Each number is 200 + 40 x the weight over its row's rms, rounded and kept within 0 to 999. Layers, rows and columns count from 0. The size before them is the row's rms in percent of the matrix's.

# layer 2 MLP down (transposed), 192x64, rms 0.374, rows 34-105, columns 32-63
107,164,163,199,289,259,259,206,219,217,178,209,186,182,183,214,205,187,131,296,200,176,202,202,218,205,187,217,193,202,153,113,124
102,200,150,177,203,257,243,262,116,201,239,179,197,193,186,174,173,191,191,188,177,140,216,155,219,205,289,213,138,259,132,261,183
085,198,152,241,185,227,149,235,251,179,260,197,169,159,256,192,171,166,176,177,245,183,177,236,235,148,198,242,273,250,197,163,136
105,151,219,249,155,128,234,170,208,214,206,274,237,290,229,219,207,265,208,191,210,214,182,241,248,194,287,207,211,191,186,251,294
104,143,202,190,186,180,236,219,239,230,199,138,204,137,235,265,200,214,174,215,196,242,201,246,237,232,162,299,282,215,234,264,267
106,266,225,208,218,154,117,264,148,150,208,153,189,257,235,259,199,206,182,158,233,139,195,215,185,203,210,194,206,229,139,230,175
108,193,227,210,199,235,210,228,169,258,194,189,230,193,231,206,205,202,175,154,206,196,239,229,202,162,295,173,121,201,249,196,205
086,239,230,204,249,234,204,220,131,167,255,186,262,199,135,159,241,202,258,220,155,187,191,205,145,239,178,206,196,250,190,147,214
089,204,317,206,188,140,206,211,217,238,130,291,244,268,263,227,172,138,203,169,262,186,205,209,203,146,179,189,231,248,224,169,199
113,227,200,232,234,220,177,195,247,265,239,135,155,208,198,179,144,191,210,224,233,281,221,227,195,217,177,194,257,149,95,227,270
095,195,235,170,227,145,221,287,176,207,228,171,187,145,190,255,234,251,206,161,199,174,179,218,225,244,271,170,206,114,228,218,191
090,243,254,257,172,229,296,266,161,204,216,168,185,135,201,273,186,161,132,207,224,172,219,200,173,175,130,223,225,116,170,240,152
098,209,138,207,229,185,189,164,172,197,244,171,178,234,238,168,223,185,205,159,184,175,229,248,245,170,167,162,203,159,258,183,219
098,169,208,158,275,166,174,181,171,246,153,186,199,170,171,179,230,171,191,211,176,219,257,179,142,182,173,248,165,211,173,259,295
101,233,229,283,215,239,230,162,299,193,205,256,231,196,162,225,236,201,249,209,162,195,228,188,156,129,192,172,217,207,166,239,212
096,164,227,261,189,200,209,212,179,157,257,251,202,191,155,226,163,205,235,157,241,259,220,170,182,207,145,176,133,213,228,125,262
105,175,189,302,222,250,155,190,234,188,180,187,186,219,230,207,208,144,137,209,164,199,221,222,212,163,187,211,206,143,107,239,196
101,243,214,237,126,232,146,178,150,260,240,124,214,258,215,233,267,203,161,254,153,210,210,229,130,185,197,157,228,179,192,225,202
095,151,184,253,209,229,179,229,206,156,215,188,224,184,187,262,187,269,191,212,286,208,230,157,235,224,246,204,145,194,198,211,133
104,221,202,179,205,199,199,189,223,235,237,150,175,147,159,159,184,224,248,151,182,171,234,281,129,241,223,220,212,168,238,278,223
096,191,231,235,217,235,159,208,145,209,112,189,207,200,146,201,208,153,122,225,233,153,219,235,228,133,243,177,245,198,186,260,238
115,218,274,202,195,147,246,192,169,199,205,199,164,168,179,235,158,184,191,251,220,244,179,176,148,141,158,279,197,165,195,256,257
107,167,245,242,135,216,214,170,238,267,190,180,229,204,279,273,126,236,146,161,151,152,274,227,212,193,196,151,217,224,247,180,200
113,175,228,191,139,224,213,220,164,233,174,143,212,211,189,228,286,202,192,224,202,206,194,219,229,221,141,101,219,248,239,207,163
095,276,236,254,228,188,238,179,152,235,188,136,152,226,172,285,205,218,260,265,203,277,168,263,180,241,166,225,202,241,266,210,200
108,149,202,191,219,183,205,146,163,121,210,236,177,227,163,301,252,163,227,289,240,241,231,160,219,232,259,214,198,227,192,199,176
088,212,172,236,124,190,205,273,214,187,183,174,192,203,243,183,229,266,144,173,207,171,205,253,208,228,217,244,143,236,276,168,229
109,225,165,247,152,272,260,243,134,246,186,185,175,150,189,152,173,245,210,192,209,187,204,225,157,208,203,199,156,169,167,126,156
094,166,144,159,194,242,156,218,226,217,167,278,240,184,210,126,237,261,205,223,108,220,125,182,165,276,192,172,242,186,162,251,261
094,179,219,226,246,178,180,203,158,244,158,196,218,141,220,246,246,216,159,185,248,221,167,188,257,177,196,244,207,281,192,166,197
109,235,180,122,223,252,144,267,216,263,201,188,183,215,236,181,151,181,238,239,127,143,198,212,224,186,158,226,124,182,142,184,187
100,223,192,150,153,236,261,163,175,195,232,188,225,227,165,230,238,158,255,123,191,153,158,190,193,257,272,233,175,246,245,78,214
102,263,194,278,172,175,202,282,179,214,209,175,229,294,180,245,226,155,227,190,228,192,183,187,190,163,207,220,119,279,163,203,246
100,197,192,243,216,178,189,251,246,198,195,184,239,180,186,314,254,267,236,239,200,72,207,182,198,200,227,213,191,217,205,214,197
095,212,265,162,204,211,249,214,248,180,171,194,230,230,164,217,196,247,130,229,238,207,192,284,154,226,209,137,214,196,181,183,220
097,129,218,185,173,232,171,175,176,153,260,209,205,192,175,184,173,214,158,179,177,164,225,247,208,178,184,187,218,182,164,242,203
108,175,108,189,280,181,210,214,206,199,135,207,183,221,208,194,240,243,155,285,185,270,206,228,202,175,186,192,175,115,152,244,165
088,234,255,191,239,159,237,124,150,221,202,236,153,263,133,182,189,174,225,102,160,213,173,116,192,164,225,174,194,187,136,219,130
091,203,174,150,229,179,113,190,202,202,300,195,175,217,181,231,237,288,204,230,205,187,218,215,194,300,141,173,234,202,176,200,308
123,157,168,183,217,198,173,198,209,210,232,225,197,220,206,144,180,268,175,176,156,207,228,146,148,131,148,156,195,227,240,168,154
112,202,229,101,192,217,167,194,190,269,212,179,169,249,147,158,153,186,217,217,178,117,221,196,202,191,240,164,208,202,181,226,196
110,230,201,153,138,200,201,229,239,187,225,209,226,166,250,213,167,156,259,231,160,152,212,229,231,153,220,220,144,198,138,171,180
111,199,161,166,156,135,246,252,244,189,213,250,91,258,189,173,178,207,279,141,180,175,204,125,192,174,177,227,214,195,194,189,137
099,173,210,250,199,191,134,201,183,171,190,142,216,162,144,205,276,173,220,167,228,152,261,272,177,230,213,271,220,226,218,133,197
107,200,166,223,171,172,211,227,188,214,201,226,202,202,182,288,194,140,226,265,205,167,200,207,212,161,202,154,213,149,220,195,150
103,257,213,239,159,121,223,160,280,166,277,197,237,172,169,167,183,157,203,183,190,176,98,168,228,158,207,184,249,185,174,172,206
100,243,214,187,252,304,167,250,154,94,200,209,216,200,216,212,117,197,213,137,184,217,250,216,194,148,209,239,198,214,239,127,158
086,214,190,196,245,152,227,206,236,226,224,171,281,161,232,199,182,191,196,208,215,228,222,149,129,257,168,194,276,231,196,132,187
102,170,249,228,192,245,248,184,144,168,124,135,163,212,210,198,186,198,193,203,208,256,224,195,183,136,161,198,213,188,246,104,192
091,202,199,160,162,185,190,212,250,266,217,232,151,197,235,178,217,190,230,302,187,162,258,173,260,255,207,214,178,316,142,129,272
099,234,229,231,169,175,246,185,291,163,203,195,174,184,219,242,188,256,160,240,131,157,186,203,179,173,209,203,225,286,180,179,247
092,222,202,195,195,264,232,227,226,203,230,277,186,244,108,192,135,162,193,212,199,146,176,146,222,168,205,257,239,143,242,231,198
089,247,262,231,159,193,161,177,223,216,242,180,198,147,207,175,250,170,193,204,196,147,196,243,217,159,128,237,244,221,192,189,213
095,196,215,206,198,198,226,193,210,290,209,178,129,217,138,207,249,202,223,203,192,160,132,213,222,259,181,243,240,171,221,239,289
125,328,164,149,210,283,227,189,227,130,160,232,187,184,151,203,238,184,170,184,194,190,177,166,223,181,144,87,220,182,104,181,210
109,228,148,211,136,194,285,191,189,159,241,238,208,179,272,187,156,257,222,225,208,174,234,217,223,247,255,230,135,208,209,183,197
088,197,168,144,209,204,206,208,230,229,235,148,167,110,203,203,206,216,234,194,144,165,244,279,237,172,163,239,120,273,236,144,277
105,156,288,194,231,131,189,188,235,196,139,219,234,239,185,189,208,162,164,241,201,216,172,127,207,170,249,264,182,194,207,277,176
098,204,239,224,164,144,278,199,246,194,258,330,259,177,219,219,204,186,164,190,229,271,203,195,168,218,145,224,259,177,222,182,275
100,199,200,208,247,238,251,203,204,171,181,192,234,203,106,179,215,221,270,172,136,154,166,200,169,249,202,255,236,228,152,190,295
104,164,113,223,164,189,135,162,248,205,180,210,200,198,224,183,203,127,230,204,231,192,194,193,244,193,254,229,221,189,210,205,154
090,193,157,79,223,216,182,157,204,224,213,192,220,266,257,177,227,170,166,148,193,259,139,202,176,122,174,183,162,215,212,189,163
100,134,204,250,206,276,133,189,246,224,260,198,226,164,197,241,142,153,178,175,217,196,199,183,228,127,199,233,130,152,193,201,232
096,153,146,160,272,191,222,270,179,191,187,187,147,243,193,232,262,204,170,174,235,210,203,259,160,241,181,207,294,197,227,223,136
108,218,279,224,147,179,198,213,191,214,251,215,189,234,168,238,225,126,171,156,186,117,189,203,231,190,167,245,146,162,211,186,137
104,170,284,241,214,180,157,181,146,228,237,160,231,193,231,261,206,109,229,201,243,247,170,189,144,270,160,179,131,169,207,174,190
092,215,191,143,277,187,162,161,166,167,168,203,229,172,155,208,175,195,223,209,235,186,170,254,148,239,186,157,219,172,132,186,281
099,211,204,162,198,152,217,171,180,140,189,151,174,196,210,139,173,187,194,200,162,185,227,190,201,145,220,141,200,145,172,86,200
105,207,245,195,200,178,200,281,218,195,186,146,218,163,198,349,201,200,241,176,211,210,174,193,150,217,173,176,190,144,183,192,194
096,133,202,154,208,233,230,219,281,269,176,156,170,173,124,269,272,220,226,195,233,152,186,272,178,255,206,178,215,248,159,160,201
107,201,162,252,239,208,234,139,233,159,167,111,150,217,226,193,175,228,244,198,246,191,124,164,236,238,202,164,241,149,168,256,263
093,168,206,148,231,181,207,251,196,265,186,195,141,258,151,199,216,203,187,235,232,269,190,160,179,169,233,132,188,254,171,158,178
# layer 2 MLP gate, 192x64, rms 0.41, rows 35-105, columns 32-63
102,205,178,227,183,206,250,202,169,264,286,149,245,238,210,138,158,170,159,182,168,244,131,194,146,283,203,152,252,190,194,198,197
096,211,92,195,180,154,201,168,182,139,177,252,216,230,177,152,244,204,161,190,144,238,226,234,226,197,140,276,187,179,118,221,269
095,197,151,217,128,237,236,323,206,146,158,192,230,206,207,168,187,259,169,222,207,197,131,204,183,189,215,262,175,207,235,204,173
103,210,178,196,205,181,194,192,152,239,279,258,121,242,206,154,256,105,218,206,212,172,250,235,167,187,220,116,138,144,158,142,162
096,155,214,183,134,144,220,202,195,235,210,219,221,173,188,190,219,174,281,231,229,219,243,226,255,152,196,171,156,192,205,179,212
109,144,208,271,218,267,249,213,181,206,157,185,238,212,140,211,194,252,164,212,191,220,215,209,169,185,192,165,191,235,226,248,246
090,199,187,213,229,258,207,250,239,162,127,146,116,261,305,197,220,259,227,226,146,223,124,154,219,209,158,176,117,194,238,212,192
093,254,221,211,169,184,212,147,208,291,166,210,238,243,285,174,228,148,253,237,209,177,193,203,169,202,163,197,192,125,156,166,155
132,187,130,186,136,169,229,239,228,222,150,203,206,206,204,155,247,250,191,224,174,273,217,199,243,169,200,133,233,263,188,194,252
104,194,132,168,219,201,234,186,167,223,173,245,295,195,175,215,133,198,209,152,177,274,215,184,264,221,217,196,229,254,177,167,244
111,189,160,219,192,166,225,189,184,234,188,294,248,205,195,239,158,198,181,114,211,218,149,270,217,203,196,230,192,246,213,196,205
091,233,201,184,202,138,211,208,173,231,215,197,225,226,212,196,242,195,186,155,172,189,173,138,190,128,123,210,276,269,277,171,297
096,183,164,179,231,216,236,227,266,133,172,159,218,183,226,207,219,132,114,183,202,219,193,250,210,236,161,182,234,162,163,219,204
127,202,154,213,230,107,243,221,197,240,155,177,186,158,200,242,129,209,221,231,224,219,129,206,231,153,268,219,158,190,229,193,178
081,237,187,244,188,165,232,201,175,179,232,190,241,240,140,213,125,226,255,133,250,258,206,266,213,212,131,188,166,215,192,214,198
099,237,191,273,215,259,178,138,249,209,176,185,231,174,261,176,170,214,186,275,210,160,201,233,249,220,270,189,232,186,161,192,256
093,231,216,218,179,196,188,181,136,180,208,257,94,176,210,122,171,180,205,186,182,231,232,187,182,244,261,243,170,204,210,213,116
090,197,217,220,175,186,123,168,234,225,132,253,207,146,187,234,200,206,265,177,191,198,270,262,172,142,186,200,111,213,133,232,238
108,168,199,234,220,229,218,260,200,261,203,134,167,228,186,169,211,210,181,203,230,221,119,291,167,116,182,154,127,203,265,220,163
090,239,202,184,231,138,182,118,247,226,166,221,279,276,223,234,189,113,171,226,244,119,188,221,252,226,197,220,185,224,202,139,255
107,183,157,188,181,236,124,206,228,174,214,255,194,132,275,135,254,215,168,164,192,182,185,168,217,281,174,154,208,206,208,157,209
111,207,180,203,218,221,235,225,218,202,138,191,165,189,233,203,160,213,143,237,153,168,224,225,179,195,202,151,206,170,231,187,158
106,151,116,159,219,209,209,280,186,121,212,214,287,212,185,203,184,187,157,194,194,160,166,205,185,189,152,207,193,161,162,201,184
104,244,260,208,242,239,245,159,157,210,241,230,226,188,244,230,247,130,196,195,202,260,202,250,227,169,150,123,221,240,222,256,195
118,210,205,256,162,211,254,140,227,178,146,250,189,232,206,203,224,205,155,195,236,231,221,265,161,177,220,197,171,249,274,214,213
092,219,152,239,229,230,226,174,176,211,201,203,216,155,207,210,268,192,191,234,288,194,210,181,234,121,201,130,249,204,148,235,173
105,184,144,269,89,271,227,219,169,244,201,200,192,251,198,158,200,200,216,152,178,224,278,227,167,190,204,169,198,160,187,192,118
106,235,197,252,84,185,220,260,249,191,171,188,138,206,233,242,283,208,167,168,166,258,278,194,166,157,255,207,148,201,266,225,210
103,190,140,208,219,124,174,239,254,212,161,140,204,139,228,247,258,186,140,125,288,254,198,181,172,166,141,166,228,232,188,216,235
099,200,118,209,199,218,184,176,218,184,198,151,182,181,199,175,214,276,205,216,192,242,158,240,151,124,142,165,203,201,220,156,208
103,198,174,190,185,196,171,308,256,152,209,161,183,179,215,240,170,238,231,144,284,302,210,228,141,165,215,253,236,169,178,199,173
094,186,174,264,143,171,198,219,212,255,214,207,193,194,252,171,216,221,134,170,179,209,219,175,308,275,202,194,182,220,245,186,224
093,177,185,260,217,207,201,269,163,226,153,221,241,131,192,236,163,250,104,225,247,196,218,113,141,234,215,116,171,180,179,198,162
086,168,152,202,178,187,178,223,248,240,241,188,231,193,212,168,274,133,233,191,297,238,288,197,160,145,198,266,190,213,217,187,225
096,148,114,179,199,153,238,223,160,166,249,212,192,197,192,170,112,261,250,185,165,203,228,226,153,99,192,219,239,206,214,205,196
106,157,162,240,197,179,191,246,198,175,173,243,180,161,216,198,273,176,172,168,153,263,220,214,154,151,159,184,230,194,232,247,249
088,171,231,190,187,112,242,191,181,218,285,139,282,248,151,207,172,180,172,178,179,167,128,211,197,219,263,151,193,227,176,191,162
087,179,142,203,238,187,184,200,187,188,120,161,296,196,178,210,236,281,172,261,189,281,227,206,183,195,222,166,212,181,292,215,240
106,156,194,201,251,260,202,151,235,228,214,229,165,152,209,126,231,188,233,248,139,168,279,244,182,176,258,174,209,159,233,190,99
112,250,155,222,247,153,249,222,217,183,158,167,237,269,222,231,216,251,192,214,163,286,169,240,133,179,219,211,196,182,171,180,249
103,257,140,191,226,223,114,204,248,234,159,178,195,161,180,157,204,250,207,150,204,252,239,122,224,168,192,195,224,240,239,228,209
107,240,152,203,245,230,240,230,207,151,191,251,82,222,170,187,199,179,216,167,204,152,216,155,249,173,174,242,175,186,168,158,200
087,205,226,205,211,218,133,192,242,206,165,129,264,223,242,247,234,150,263,200,254,280,197,152,249,201,193,166,228,182,175,142,186
109,233,248,221,214,180,209,241,241,205,168,250,156,210,176,163,245,271,218,192,186,221,207,226,157,83,179,207,186,220,178,199,206
099,206,194,200,94,229,132,186,186,243,181,217,219,185,245,216,158,209,166,228,118,324,196,183,227,270,225,149,168,193,232,167,161
104,215,204,186,197,187,178,235,205,175,190,290,171,211,165,201,193,227,170,165,193,212,214,266,254,252,138,208,304,127,221,142,195
082,230,141,182,186,177,219,302,258,204,210,210,266,194,270,134,183,223,170,221,216,215,149,165,124,147,245,196,218,150,145,199,217
101,130,199,251,157,244,196,213,200,210,218,183,240,251,201,192,242,182,168,226,169,254,210,172,120,208,285,235,274,279,211,140,207
087,169,202,238,237,176,191,221,225,230,227,178,164,241,230,167,131,205,172,169,233,176,248,243,256,192,240,218,147,101,235,214,208
092,203,207,262,210,227,209,133,214,269,160,225,191,241,290,194,163,300,216,201,106,173,255,263,249,186,209,226,238,189,202,172,276
083,181,168,164,157,310,183,231,267,175,256,145,183,128,195,141,154,250,202,204,178,230,230,176,190,200,176,227,217,184,157,153,206
085,114,184,260,213,200,149,245,195,257,217,207,215,167,168,185,235,304,197,204,158,218,120,216,166,129,146,168,165,200,204,235,156
102,143,189,262,169,198,250,150,157,195,204,255,177,213,237,221,220,153,256,255,223,154,217,208,206,226,236,224,192,229,201,267,196
119,154,90,125,254,161,225,200,236,146,128,228,193,237,176,194,186,232,206,219,186,234,183,228,250,110,137,136,195,203,182,192,175
119,250,214,178,214,227,243,198,205,247,205,240,187,302,231,135,156,219,165,254,232,172,180,247,176,204,200,187,189,188,260,163,169
094,238,203,219,237,264,178,137,215,104,161,218,267,282,275,173,192,240,217,227,197,209,162,218,206,208,163,215,217,216,136,157,105
106,240,170,161,140,206,165,160,157,260,181,196,254,158,196,159,177,244,193,251,236,212,224,156,213,159,174,224,190,194,223,212,193
100,184,100,164,296,258,311,188,139,230,213,229,249,163,188,208,223,162,205,180,186,201,235,217,221,186,235,211,189,148,218,132,252
106,233,143,263,169,175,243,223,191,200,173,259,222,212,151,152,143,226,328,209,243,218,190,195,148,188,191,163,175,159,258,228,172
103,238,271,180,232,220,290,208,174,196,215,213,182,273,208,146,193,236,200,173,135,224,224,246,176,240,186,240,174,194,196,171,151
085,123,180,237,236,176,213,219,242,173,225,127,181,176,218,236,97,165,179,209,179,178,173,212,192,182,217,195,197,127,215,166,159
098,162,159,154,195,218,262,154,167,230,225,191,219,159,161,173,192,221,196,243,115,201,234,174,244,219,244,222,248,263,169,275,226
091,197,135,245,195,241,237,195,161,203,241,154,196,148,170,125,206,211,194,198,161,265,184,177,190,175,186,172,206,162,279,123,163
131,198,170,255,257,166,185,167,262,165,153,204,148,146,206,198,275,217,184,253,270,230,211,194,228,158,216,176,186,274,159,200,249
108,116,173,247,108,165,236,261,182,202,236,214,269,229,162,181,214,236,185,201,140,231,203,154,173,211,121,209,134,156,275,181,139
082,244,241,159,163,254,205,236,181,130,174,201,253,232,211,161,273,201,233,143,247,244,181,230,202,150,259,198,203,204,176,169,217
111,172,163,274,179,231,231,229,195,213,157,261,236,158,200,241,233,230,181,256,177,234,143,261,183,232,156,172,145,195,207,193,154
105,168,232,231,220,264,232,302,199,251,199,175,175,223,269,195,179,212,205,141,181,184,155,243,164,221,218,210,175,152,222,196,192
090,214,265,172,191,190,186,214,188,184,291,216,215,216,308,133,156,176,247,205,174,220,219,136,225,200,177,211,128,201,196,207,233
108,185,144,227,219,226,277,251,130,181,231,154,197,131,282,147,167,207,204,248,221,247,152,170,238,174,247,143,213,171,230,200,187
092,214,151,202,194,191,220,208,183,113,177,159,265,178,220,121,259,129,172,182,206,131,192,240,180,201,159,222,269,187,210,229,264
# layer 2 MLP up, 192x64, rms 0.409, rows 35-105, columns 32-63
096,136,157,217,189,202,157,232,197,186,215,205,185,189,215,274,203,194,248,192,211,163,201,220,131,177,241,218,231,239,136,284,225
100,162,251,189,182,255,185,206,210,275,174,140,220,208,148,206,173,254,276,193,213,148,181,191,214,192,249,172,232,240,220,190,176
105,178,168,237,70,244,153,277,242,214,175,227,256,212,175,176,183,273,197,244,242,211,151,219,121,190,240,222,180,199,215,164,190
117,208,203,187,251,208,202,198,189,192,269,288,140,269,231,176,254,145,230,175,240,161,250,210,200,185,193,116,149,136,176,133,179
106,231,176,222,196,271,166,192,217,235,178,214,180,243,177,191,200,233,142,211,175,185,202,164,183,254,226,219,270,171,180,206,199
121,175,171,182,209,223,187,215,184,256,289,174,149,177,168,207,123,157,215,216,180,185,272,210,242,214,254,205,255,165,182,232,139
080,199,237,220,144,113,225,173,140,228,237,145,192,210,161,181,240,154,206,198,211,155,195,246,230,254,165,194,157,260,161,190,194
096,163,181,188,199,207,219,229,157,132,287,186,165,160,114,219,186,216,140,183,188,229,179,170,220,203,213,176,216,262,249,228,256
155,197,207,217,154,142,193,232,283,214,161,201,201,225,205,186,226,246,172,228,190,298,228,192,225,155,215,155,224,212,169,143,252
095,176,203,189,230,232,230,202,139,186,178,167,224,152,197,267,198,177,178,145,191,289,229,162,239,166,245,225,202,205,223,189,271
101,190,200,246,190,183,231,220,175,184,211,168,175,117,205,233,239,178,184,220,247,127,223,146,145,167,186,213,189,224,170,247,192
090,141,207,146,234,311,202,155,227,237,158,206,195,229,229,262,188,216,162,209,189,200,210,259,173,203,240,197,141,208,117,236,132
107,150,188,186,192,207,231,224,247,180,207,157,248,172,224,201,277,117,112,135,174,225,238,224,201,220,176,257,245,157,171,211,278
104,214,205,252,132,170,229,136,133,288,235,274,169,194,167,228,268,198,247,174,207,160,213,200,148,181,205,213,189,181,180,239,190
082,208,179,237,235,219,249,227,203,213,228,213,146,238,134,198,153,239,235,122,263,241,210,260,166,131,173,202,208,190,171,175,202
102,177,155,173,225,191,180,132,292,189,196,209,193,233,169,180,140,190,248,183,194,226,257,227,218,187,245,157,177,207,150,181,276
094,182,169,243,155,225,195,130,172,209,213,185,252,241,181,112,153,249,148,208,208,185,238,196,206,227,209,241,178,242,253,159,182
084,219,103,230,208,268,245,181,167,178,214,123,196,175,270,154,152,200,211,141,192,219,146,179,214,240,199,188,205,199,188,199,109
109,176,255,230,222,209,140,232,238,240,191,138,181,210,153,200,159,211,162,187,222,228,126,181,168,124,218,147,163,179,284,197,158
100,209,216,165,152,232,178,285,242,154,261,154,159,115,169,186,180,236,259,215,179,249,195,206,154,171,126,168,187,230,176,228,200
115,171,175,200,199,186,182,227,217,186,184,220,236,212,246,142,255,222,160,140,171,201,209,134,213,212,252,152,275,189,207,122,171
116,185,161,204,212,188,214,233,209,178,196,233,123,197,193,197,281,276,209,234,224,173,228,238,98,171,174,272,236,255,254,233,184
102,200,274,209,159,215,161,141,233,169,150,183,136,145,161,229,232,217,222,238,287,255,252,196,218,196,258,173,192,237,191,155,210
115,233,228,201,212,250,239,198,131,269,228,208,243,224,286,230,207,176,198,203,209,235,196,245,210,198,197,123,198,232,231,232,186
112,252,166,179,204,191,276,175,176,181,143,256,233,255,182,248,237,243,231,186,215,229,172,156,191,109,208,176,261,201,203,175,241
094,191,198,120,192,194,207,309,196,214,201,212,154,182,205,200,187,181,228,98,217,175,232,171,200,195,167,206,236,186,237,186,297
109,192,254,203,213,220,205,202,221,273,169,136,179,238,218,222,243,215,263,245,190,246,178,148,188,220,217,249,141,183,132,201,122
108,210,203,234,124,162,201,276,202,198,133,229,157,244,221,229,254,278,211,172,245,203,252,147,183,151,213,210,119,197,207,175,269
091,137,245,180,225,211,219,204,205,243,216,263,221,260,122,152,210,208,215,191,261,185,195,141,190,199,210,197,211,200,285,242,193
104,192,246,182,203,208,203,156,207,243,197,205,207,231,221,182,205,192,168,224,197,210,209,169,128,166,237,168,188,190,198,142,232
091,212,210,167,242,204,238,193,222,163,294,192,251,249,210,288,179,198,213,260,232,273,277,193,197,175,173,199,199,122,189,156,170
096,209,201,121,289,287,144,153,176,196,203,157,204,150,178,193,163,189,241,154,197,190,203,196,135,159,189,199,166,191,127,154,147
091,138,199,211,251,225,178,272,151,222,167,229,185,127,192,258,135,213,99,200,245,238,175,152,189,171,170,126,188,152,157,185,155
087,252,237,197,153,213,210,231,146,181,207,239,188,228,172,197,189,237,121,165,142,186,93,177,241,221,226,166,205,195,162,244,210
083,150,189,200,154,198,117,156,161,118,135,216,230,119,229,180,194,150,168,216,219,224,249,198,222,190,228,195,190,216,140,253,183
110,179,150,213,281,205,169,215,184,189,162,144,146,158,231,183,252,237,166,276,208,172,194,229,188,157,246,246,214,163,222,280,175
088,131,184,205,164,273,168,192,179,117,204,138,216,121,203,200,196,244,182,261,220,195,243,273,200,275,202,217,189,223,164,190,202
090,164,128,160,225,214,173,165,139,171,85,197,270,182,200,137,220,321,191,234,199,239,196,223,130,168,221,180,159,185,194,257,201
122,184,193,181,204,300,188,200,215,238,212,256,256,206,202,160,185,241,274,269,173,189,256,248,187,182,214,220,165,163,264,182,145
114,134,229,254,187,206,193,164,233,223,206,279,218,224,198,173,158,148,233,170,166,147,182,122,248,281,170,209,217,235,171,194,228
119,170,214,190,123,188,254,184,203,198,238,234,254,247,197,185,209,161,203,230,191,149,174,225,210,254,201,199,131,155,217,162,190
095,246,152,194,171,143,231,190,222,159,272,230,162,181,207,128,167,194,244,199,160,161,248,238,247,148,183,232,171,169,209,238,179
088,199,254,228,201,139,140,197,225,238,200,159,227,235,232,235,251,156,258,158,267,285,176,131,233,241,252,210,255,136,167,168,196
109,175,207,181,312,254,243,135,252,178,150,148,142,208,221,206,227,208,139,217,219,168,170,179,132,275,164,185,240,215,220,143,179
099,247,198,198,120,133,179,182,237,246,222,253,168,218,211,213,233,219,153,193,151,272,206,160,183,220,234,148,179,203,280,170,118
115,217,184,188,200,177,186,155,232,198,223,256,270,177,216,235,181,129,198,195,150,171,194,274,232,240,192,176,239,167,196,191,179
080,239,219,121,214,180,204,150,196,229,216,181,248,198,183,126,156,201,131,142,184,196,160,182,122,242,196,202,262,159,189,158,201
102,186,236,181,171,208,117,151,160,277,210,192,229,129,188,175,136,146,243,233,219,245,195,151,234,170,179,172,134,180,139,240,185
084,184,190,178,222,176,220,184,249,166,209,143,186,238,206,173,176,213,200,130,206,172,142,173,247,179,144,219,267,195,199,100,201
092,235,214,163,236,127,163,185,262,241,220,174,256,184,141,167,193,292,204,164,201,251,251,240,206,252,152,233,232,241,198,228,172
090,208,194,182,210,87,222,151,154,232,156,243,256,291,168,241,209,160,180,202,281,138,171,241,252,235,211,203,184,218,195,232,176
087,120,193,238,199,179,125,249,205,269,217,198,239,179,180,189,243,245,208,197,160,210,115,216,213,126,181,188,139,195,168,219,170
115,179,199,239,200,204,266,155,161,185,181,283,157,184,259,222,221,184,269,238,216,177,166,184,213,202,219,219,207,225,215,290,193
117,335,212,202,159,255,240,177,204,156,219,209,178,251,186,227,207,202,229,195,210,186,153,178,128,160,166,183,242,213,189,164,190
101,197,178,189,253,161,302,182,212,202,88,231,164,195,234,240,229,198,164,159,234,165,168,198,232,202,113,282,133,219,207,179,213
098,148,200,108,153,167,232,226,217,224,206,217,231,175,140,206,233,214,231,130,177,221,257,149,258,190,162,220,130,227,219,200,269
100,237,194,201,176,214,201,133,145,206,291,214,232,113,151,179,194,160,153,205,214,190,193,249,228,223,202,139,232,151,165,235,185
099,217,96,178,333,273,228,153,172,220,210,215,268,173,170,200,210,154,211,199,168,211,238,230,234,182,227,241,243,168,250,103,218
103,225,135,255,189,168,248,241,189,192,184,284,227,213,137,161,162,195,328,202,268,224,191,178,138,193,159,191,191,181,269,254,168
105,191,107,201,179,215,218,229,198,262,214,204,177,204,126,274,183,90,181,241,196,203,163,171,196,176,226,182,235,102,200,190,184
096,246,163,265,196,256,251,205,170,230,212,184,205,166,192,175,224,218,207,207,140,145,167,111,229,266,193,198,222,185,160,211,163
097,145,197,250,214,199,177,172,293,185,170,171,224,215,257,198,167,188,201,94,224,148,128,282,208,242,201,167,214,153,245,214,192
091,133,249,163,221,149,171,248,232,220,201,222,184,245,236,286,211,209,185,147,216,176,216,192,152,225,243,187,238,261,153,274,220
131,248,219,201,142,220,173,271,137,189,251,171,187,244,179,255,173,137,216,155,119,125,125,175,194,235,209,236,173,158,220,193,182
102,203,233,196,108,153,210,179,138,171,216,164,272,219,200,173,208,199,197,147,162,187,207,168,217,225,122,231,162,189,182,216,206
089,127,120,161,219,151,232,224,218,152,143,181,196,141,181,177,241,274,191,211,181,223,182,199,193,222,136,282,197,241,167,164,204
112,203,307,115,199,154,209,163,272,175,252,198,265,155,177,178,164,175,225,183,199,180,201,221,228,239,227,213,215,156,127,227,196
096,169,217,153,222,252,235,252,196,235,179,196,163,187,298,157,240,227,190,149,198,185,134,213,180,212,212,219,249,211,191,151,188
089,240,211,84,243,217,158,129,197,239,272,187,233,209,130,213,198,181,230,222,181,205,246,186,223,170,134,222,174,191,181,124,240
131,179,165,198,196,254,246,216,172,151,220,148,227,204,264,157,165,246,166,247,276,177,149,74,193,206,217,133,227,182,196,228,216
080,187,158,228,189,191,251,216,182,114,201,188,246,172,224,175,272,155,159,174,208,113,178,207,207,254,247,283,249,227,174,209,272